Weights of a small GPT-style language model, trained from scratch on English Wikipedia: capped logits.
Each number is 128 + 24 x the weight over the matrix's rms, rounded and kept within 0 to 255. Layers, rows and columns count from 0. Numbers have three digits each.

# layer 4 MLP down (transposed), 1536x384, rms 0.0404, rows 1230-1255, columns 128-255
139131113156171123076117097118134123128105100136140139128102140117117128128138150124109117151157091117132120128153126140107128086140126152129120115112142139146096113109120125104108166126119130119132138126068127151139119114145133142129169132156131109128167104114123108116122130110135120142086151152144116128126133133096107123147170141085107128113131154104135110134155140138132154134162
109137138160106103114117115154144115115103150118170163134136121078082111138109106147130119075103170110151152095104063130154163123111142099131159148123083128131064094108141139140118139127147094116134115056135045195089157100120067126080120136189147082069141128096188147123132134149132144108124085115133146149160157113112110150146168126121151105112088151108154098116132142165127081163149
139143162112121152183132136125128131124151107118123127110109151132154123151154160127129123124120164131138089095162110113148138113109171214133142101124151054119160112118124129091128138116119154118125157138109134221153104121130113104171099112130125146100131121106168103070127149127137131079131150135152119146122127136129127116110140148128132175075145153164126092149096083152106116090168
085136134134110157107132112142143121153106120106151146108090134168110114130132116094121128132140096106117148147162076122125107115134128119129155114112138133088136181120129101155116127158151122151137134105163114116107164116108137114155142114135104114146117157112167095125161135124137121094107113130096149129138169138125085123108148136111118118149146114113142157127127136116120141126102
158138138145145139158128135210165099115160144083165127154169108080132103099135138151174128109109116141139157098118139133104166153159110106189116134143084081102108154111117123076103091102107079129099120131145099101088107087136162139124125153104099118097202113131148069137111106172174132080107119110147076182119102111112092158155145118079119164114118122144117123198160114178114119107132
110110168102121110135113144176137178065078122110128106170139102100117114140056087151144135112126128121129154180106121131142081142095114134124096151096120135108130096119088097115163169111100131118130125132131072131132107063123162125149159144142104073143140139115135115111140129126166133124191154096090154114128121126162108105116141149189142137144133115161136078109155137078161152100179
089098141105150147155137131147173149122108101105136123093109144112137132124140109116071127130083132109137149146088152118132128103157079193133109103117133144120114138112145161099107152124102142104105187104141145136099131135118119137130110172113123146123137135123097140148165114095128102130127126135151121144125137120163147113100125118134148074121133129133100164148144118120125136134136
191082186135165118106120095174126146112129102106118122142091135093054089117154109093112194136076078144141168107150160118122107145100134081176105180105108128160129144150118124160112082164089142094138114128121081131087095147210052115158128100095097136108182117129115175122110079119181117138089135097108186132140165108145161162114115062172112145123089104136108104116076123138131095145067
141136142152129132123112124129158120089136172143122169104149123128143114129119136169144132129157124088116117132124137131139160093130153125072126114151093150144142126120115104140145152179116130098128132121173120123130179117081168142114113177096107130133105104133136131129115114139140157125148128102067128095088118130098134178146160111108117160102106098112104115121106141141107125154123
137129124122123127123116122122124128124141128132132132128125127137128135113137127133136122136137127130130126132121141139127133120129132125131123122123124129133131130124132123137132117130138119135134129136122128127120122138139116129126118122128114122134118121118122131133127120124129128128123124136131135143123132123129129134130125126130118135139125120132116127120114124126130118128127
100128101158191119108098099092194145175087102098146117098121200115094116137095099166159104107064130173124118084121131143131155109151132129140077152107181082130111151147107141112115141121130160201130122134127152141114161150127100142110101123087096156130096104185101166123140079145167151089167091136096090103117110086155091072120160159082120155107107122151144121159150106131134113168159
086120125123121101126133122130129131130144119111123132134135123118135113146140111119141137153124131129136153113113136140133142123123120123123138113157141118146136126125153134104133129123122138098135119132131131122132142129101108133125117126141151132120117131146139134090129119148130113116141138118112096117155141133145123120154129116114102118137126091127141151123113124112123114146131
123139119125129128131119130141138123140117125137128123141134121144124129119123148112124134129129122135119122125119123140118119118136143132140131112145138132153129119134154124120125118139125127128127127132125112102126133140101119145128129118139138127119125117133131136109126136130132129114137121117133109120129126127126133131166124133134125117120136098125135163121119112128131119136128
180148112115095149132102159133095130144134121137119149110164140128127090138140130114132138128113106133118105128094125147134125161098154153144105125111100133155136066149120158181136095113131142156153137087124124124137086109144147122144128134144087120155066138154128114129118098142091141143116096135102110181149132138138148116114131118152166136123109149126125088093147097128126121119114
130151181150074102155129142120117164142178125139144136137138136104127146141142137119110131103128139146112125115072131108149123098120135137128139142141142146144101130100098133134169128145137082107071154121114141115102162130154136118120157151110137144122075177097107156180145154134090092114142135112159151145129091140104135119141145146141125101155113139134121096086092102127126132103153
147088151125121130120097107103142134142144122138113184090170137124120102134103151186163092130111180146133168134127106151129166153131092103129090122146152179103127103138102177133111138101112132130149177161083078125160129144138173103097123125114184186118150111130148115109149121149121168110147176113092127141112123053123146121061124153170145113197116149157160099118145150139172145080148
130115194094104137093092138109125198067127103129114134043093118110084069090156154117125109113116107147090061131121091131172152162104151092135117134120130102162131104133162115099140136135165099152134143104109084157168144132145092130121140140065152125082162095150089109132128107133118153166119110135117095115129110157125151110095080134153122134099132133086090170126148101087167101128140
069124107085155119134153136107131167105167131118140128112158166111185133135098137074098130156117107128126175145136160131150129137136146174153113158120068142114130131136123103140117127135133134148128116113108154143135111122132107098129143125142102122080114098123063102115080089131110113128104095124108117136142091128166087124142144106167135117084116117143137091100129125120149142161105
152074120190180079093156148135118186171141133115124117177102095119122121131127105138140116174132128104115111112152135141086149124165154129122090195132131148122127087129125110116145155105147150197140135066083135112097128141128141133130161136181132087115123165219105138149125071121088086110102161131126149142078121126177167115166129146131098139151089136151111120169120156083149082125146
122129135118106109121135134122134132117125129112121137144113117143134128144136131118114125128136135122125137132128122124129142132112139127111139121127128147107130112124141144120126123124126119135116111147123126130120131133133139135127126126140132135124144131115134120112143131131125123128134120120120118126135122134122110114130132128125136134111125125124124127147130138132132121134139
104118148136129121129135104114116155102134128119109127113152117143133109121095136133115135101126113114127124117137126116157148111120126111147117118136145101136094149156111114130120108127137138121131122142122113132140159105149146094080127146144122131116160122133104108144136152127105106125136132109134140115141142129130134133125124103119120107128088088081111121115157105128156137142138
173126138119151102089073153135175168089152158093146128156133141138110134101119157091153037076097098085164143140168115167132162139117153125119119130125146050093153101118120111105117128132135135093098158090112163118102113091109092118169173141161093085170126156098170090121083098110122134145186108117115160091162066126061103160150090082076126148140106104105148112176150124131150125117126
125177138123113079095106125104130129141175153169141171089139124159119134153130103105131102153137109092138132098106151121110104080162141100147133138132111117150134107151155132164079137117127087175130092108109119163117118107093105074127169121115119135161072141121080175073140152145143158153107092122140149121091129123170098114168115125133102122129117077106131176131164109104152130144109
126131132124132130115124124123130136128128132126133131127125128125129129133138134128129128135127123129136136132123124126129129128132135123128122128128124113123123131128144131123126129128129130127130130131131126131128128128125124132129135137130133133134138131132134130125131137127136121115130131123122126121121131129133131121126136131120139130131122133125124129129128122121130125129127
122135124137115107119137088136129138115168125126147082136140113116152128127168165108123094147118137142153125131138166133142166116146145172130125127160128115122137090130128141107123143126173094147139123136143148109098146110135137139129112185109144122149143122112091111153165107105120120087110100165120161129107130172126100133162144146092161151145141139093116136113120135119117138141133
130125110134138122113117125107131125121117121128129129127129115129141137133112123112099118132138125131117140122113108152102125128136121128148130124115136123135123122119122136122113130134128125121125137123125134133121126125122122102130113147104115127121111139132134133130107132129131116135134130131115098114137125129113131137108155132130136148119128135133121141115135143144133158131133
# layer 4 MLP up, 1536x384, rms 0.163, rows 1231-1255, columns 128-255
152175090121098156134141124098093137138096108129143171147126102132104101174169112108120147135120157104107120208129146149134143082112142130136165096165128097108116063139074125112151072119150126140162167174158097058170157159108127113123130143172136085115112125098117111183095164124106118171122100133175157155093162110123173095157108127113196167142160155124154090123121137167097106181164
128129139111148154120172161141145110173137120069124148153118127134132134076148156168112133132100137084100118154137113113126141120143083175165102128137090108093118104161144130108126108092103099139128084117128169151150117118169105091119066070130079151105094161139183164124137134124104104134108185133140145160126115139129164110129112118118128130123148149141125154098095144108138156087096
132069152140123173122128111121105159131129126153104147133105126179118130158102116105115148118169117140100095125133129087091095107141137167147145131129154131104122132168146093137100108109138126154148120121123151134138109122140144121146121115133130154134128118129146115131119124146125120109115136102118154139137123131126117144073110152115138165109107120146153120099111128093112136102084
121150089092125116119120149183159089130098114095127145114124120145158163143157095102132118136102123128120126125129129140109172094154093071169162119134149107191081115128083108138120115119163161115159068055106165129114064157164092160095114168163141143148126102135128142160075112146140145155093142165145151139066163114095122148128109098111119137138101071108168096146101143167121134126121
141108139147151117167109114142159138136113131104132097100108094109081106157101074120106149098154131139117076074085132100126097095131113116105141132147143151133080147103103091101154162056079147122094065155121110176120106070110122153170168137132155167151142100085119186145127178182106108139192152094110157129118094163117166103101137155155126111101133170116160105095122125131140101136145
094127094097157128157130144101106130133134126142129136118097124112151107157119091149139113122130095136128158109109107168129095125140097133128108124096136158136118126127130109127160161089105155131127140148157172175109161106112113124151167159114097133159152114103101136134110113116133131145137126144167121137106094117126091110142122159123135162103124133116127139099168088089132123156130
129109085112152150089121110114093193103146075112116162152155129132131084179099192157174147107156137138151099137177100150113145133141112199143145156103161152123064142107165138091138159105136065155112124106204116139117058133108146119133154156134145133135149111126139153144134113092082153165141147088136086190164091136144125102150143079098130116134150125134159121134106088201090124153080
126122145135117148137153145102143133110184123070161136136083178109091147136126042136148130129143122121093076112066127120103184141114161130154163095083115140124128129132136134121119144169087114116123104095183111134105084066169144116142108087117138160122115065157127155126140109150125165075168045099144153110118127120142105169132125086145159116109085125133154132144156146122143101142153
124140138123119117128131135115131126137135131129143132122135130124129138126140126124121134115122123121125128128129139138130127121148136127133118130127123114126125133134128125128129130120137122128121120137130132132131132138120132126136133125126133145138122124127121123121130125127132129137122133125137126135123133120125126120132127137131132139127134132121128134122120130113124131127125
085097168158175157133146135123144138152127095126156124150152082157167127149133151165096139160172122154124129103119101102077166131140112127180086111134143119157132109147160101125100079117115116090124137149081154090135135115148155143086148128134119120134144131101119162120096141140148115139129104143126122117096107147097103111114112197125148187115139108107105123193149169115075049099096
128112109101119127145121132145128130131147116129146145122133109137144131179132142147142141119131106115107143110145124125114117125133129144110137126145106128149163121150150118130122135162119090123120134141141101117127142114104133155151122134139117171137144126121136139088117133163153118134108127121126143152131143118156157118147126134159134128143121116084139138129098149113138121126134
130108129128112130129121116130126118137122124123119147116140131147117127131129136131115131119131125144133127125134119127127115137130141130122137124139116124142140127136134129118123113140119128136139133126128120115135136126125118125134131126124129137130132113123127127129125142137141142146127124128127115124125137121121139110149121146137122126107129116129125137137111114127132133121127
091127150136096127161147147114146102144112146178096125168144120091150118107119157121095160180099124124125121132135124153097127099141149139104116124145142115109110136179115101133128135148163111114169138170119140119139109150107111061122131174165101130128140120151116131146109100110129129150144138135103098142089144130156130130117109154140138131127118131118142114107135146126098138135144
123087172122152113080126139114131122114141139155146129171125127096111144151119148170103101111102176093161117151148165115152097149108095123150084111156145163146149126088104109169115121152101146156083153140144095154117142143155110165101149086126159133119120156126114157144099144142102117139140144107132128120080117138151090111151138109124147145123118149124146094113131086106101152128130
127116036118161123173207081115115081164158117125123105102112144173123123096127128105197124147116177123070092180156093162096106179181077107124188126143128166081161107191179088157162169164163161153162164120144120105153119175163125098101153118112144078160117100122174118183094148133131095078117118147105181080112117099146159128117144114075144099131114182131160153097162078181096168122192
140134141217141156122136092133075180144124106086121102101149078060096123140117146117130097072160138120150130153129169117130111105081121118099129145141108142127097094088141063127157091108128129092165103127132126106157142133063097152095199112125127120108127137162084171177136131168123111157143064129143130160094132107126167153119140088139162157135125093125125120099133101127114179105112
082106171109119104084160123138142122116140083144129191202157135171178125147118119121101114136163113142135092128075157116088127100093138138181130097146094142114175116138104109142150117147140124133162133123143125141115093141140088149166167127078181146146113143096116134144080143138158121121101146170133100131100105111145132148121121152114139123122135114143105115110126098105101127085095
124087155165155117103126186102104156179164125112170092152103150089097128115116092117135136163111144168141105089154075148144121178146113168148089160098108131107182143125152082078128164105143194109155144144114127147179118126133081127116120120123146151133118136167132164115082139117130131112092149170126126140130120163072179096093143125096125177147117079139157123130123118112133105111127
133115125115131105130120148145126120141120119129114118131121125129137128145134134134121126123135118142133149114142110122130126125114121113126139116134123121102144111124123137129134114127123137121121128135132127133135122115135133129138134141145127150127130137120141140116113126132125124128110133136126126110129121125122126130121123132136149111135127135125131116138120140122118120134131
148118092127143092141152112093148124118128143122106113145120113125136105136140095100125156105126142119143116153144126137120155112143126142093110149137120134129104129135133109102145132121119138137117139114140136118130108117120139105113119120148129120108128128149128132139140169103085121155121145113115093127136126101134132127165136149111147112116113107128156113108122158160112145140109
139104134179127105167136130164116137136117156108117153094124111120185125107086108116126068072136133106092148143101114106125134148090132090110134164068078139134106090115172120177177082174109164085128078103123141139156084073133140137141182116107134085096180149142106176132158141121155123123087124139102091119188162107126115143090059140117130150107171135086176142167075127142155115175106
068111168117108146122080098145178134122195157128130156139157129174121143120108140167125103100188131185142102129087132109179121142114130136131110095116095104187125169118136135118048161138130135130138122156111058141083156142083126157161146138163107122175075092132106123115158103139104112150120159074110098192117131117111133128132128116107129153151128117121139158121158162149144117149117
135123131128127130126125125125130133133121127126127135129126134125131122131133120127132123132130132135126130131129128122128129127127127128127120134123129120125129121132131123126134121128120123130130128135119128132126126130128130126132128133127129135128130127125124130124131133129127122125131124131125125129132124128132130126121135129128135131121117132130123121132129124118128123125125
104164128144117100144129132115152115123129119128177134143144115144075109134191104125101136132126155128150132144134150133094138136129150155139145155148153135102127135126142103109122159102172159110128119148166153155135134086119136154139137144180119110150140115084120112132129110120137162151161140145135115113107137149095160116150137116128110127143145158114168099108106129160168124114132
144131121123139126125129139131121123124126126103136147115130122102139102124124155111128138115133130125104150130112146162108129129124119157132123143129126129116113125111112107139134114112147127113121104147130135138114133131108133147137121131130117130137134134115130126155114117133128154131132133124106112111141109124116130139118157147142135141118120120119107133099140130121145146149149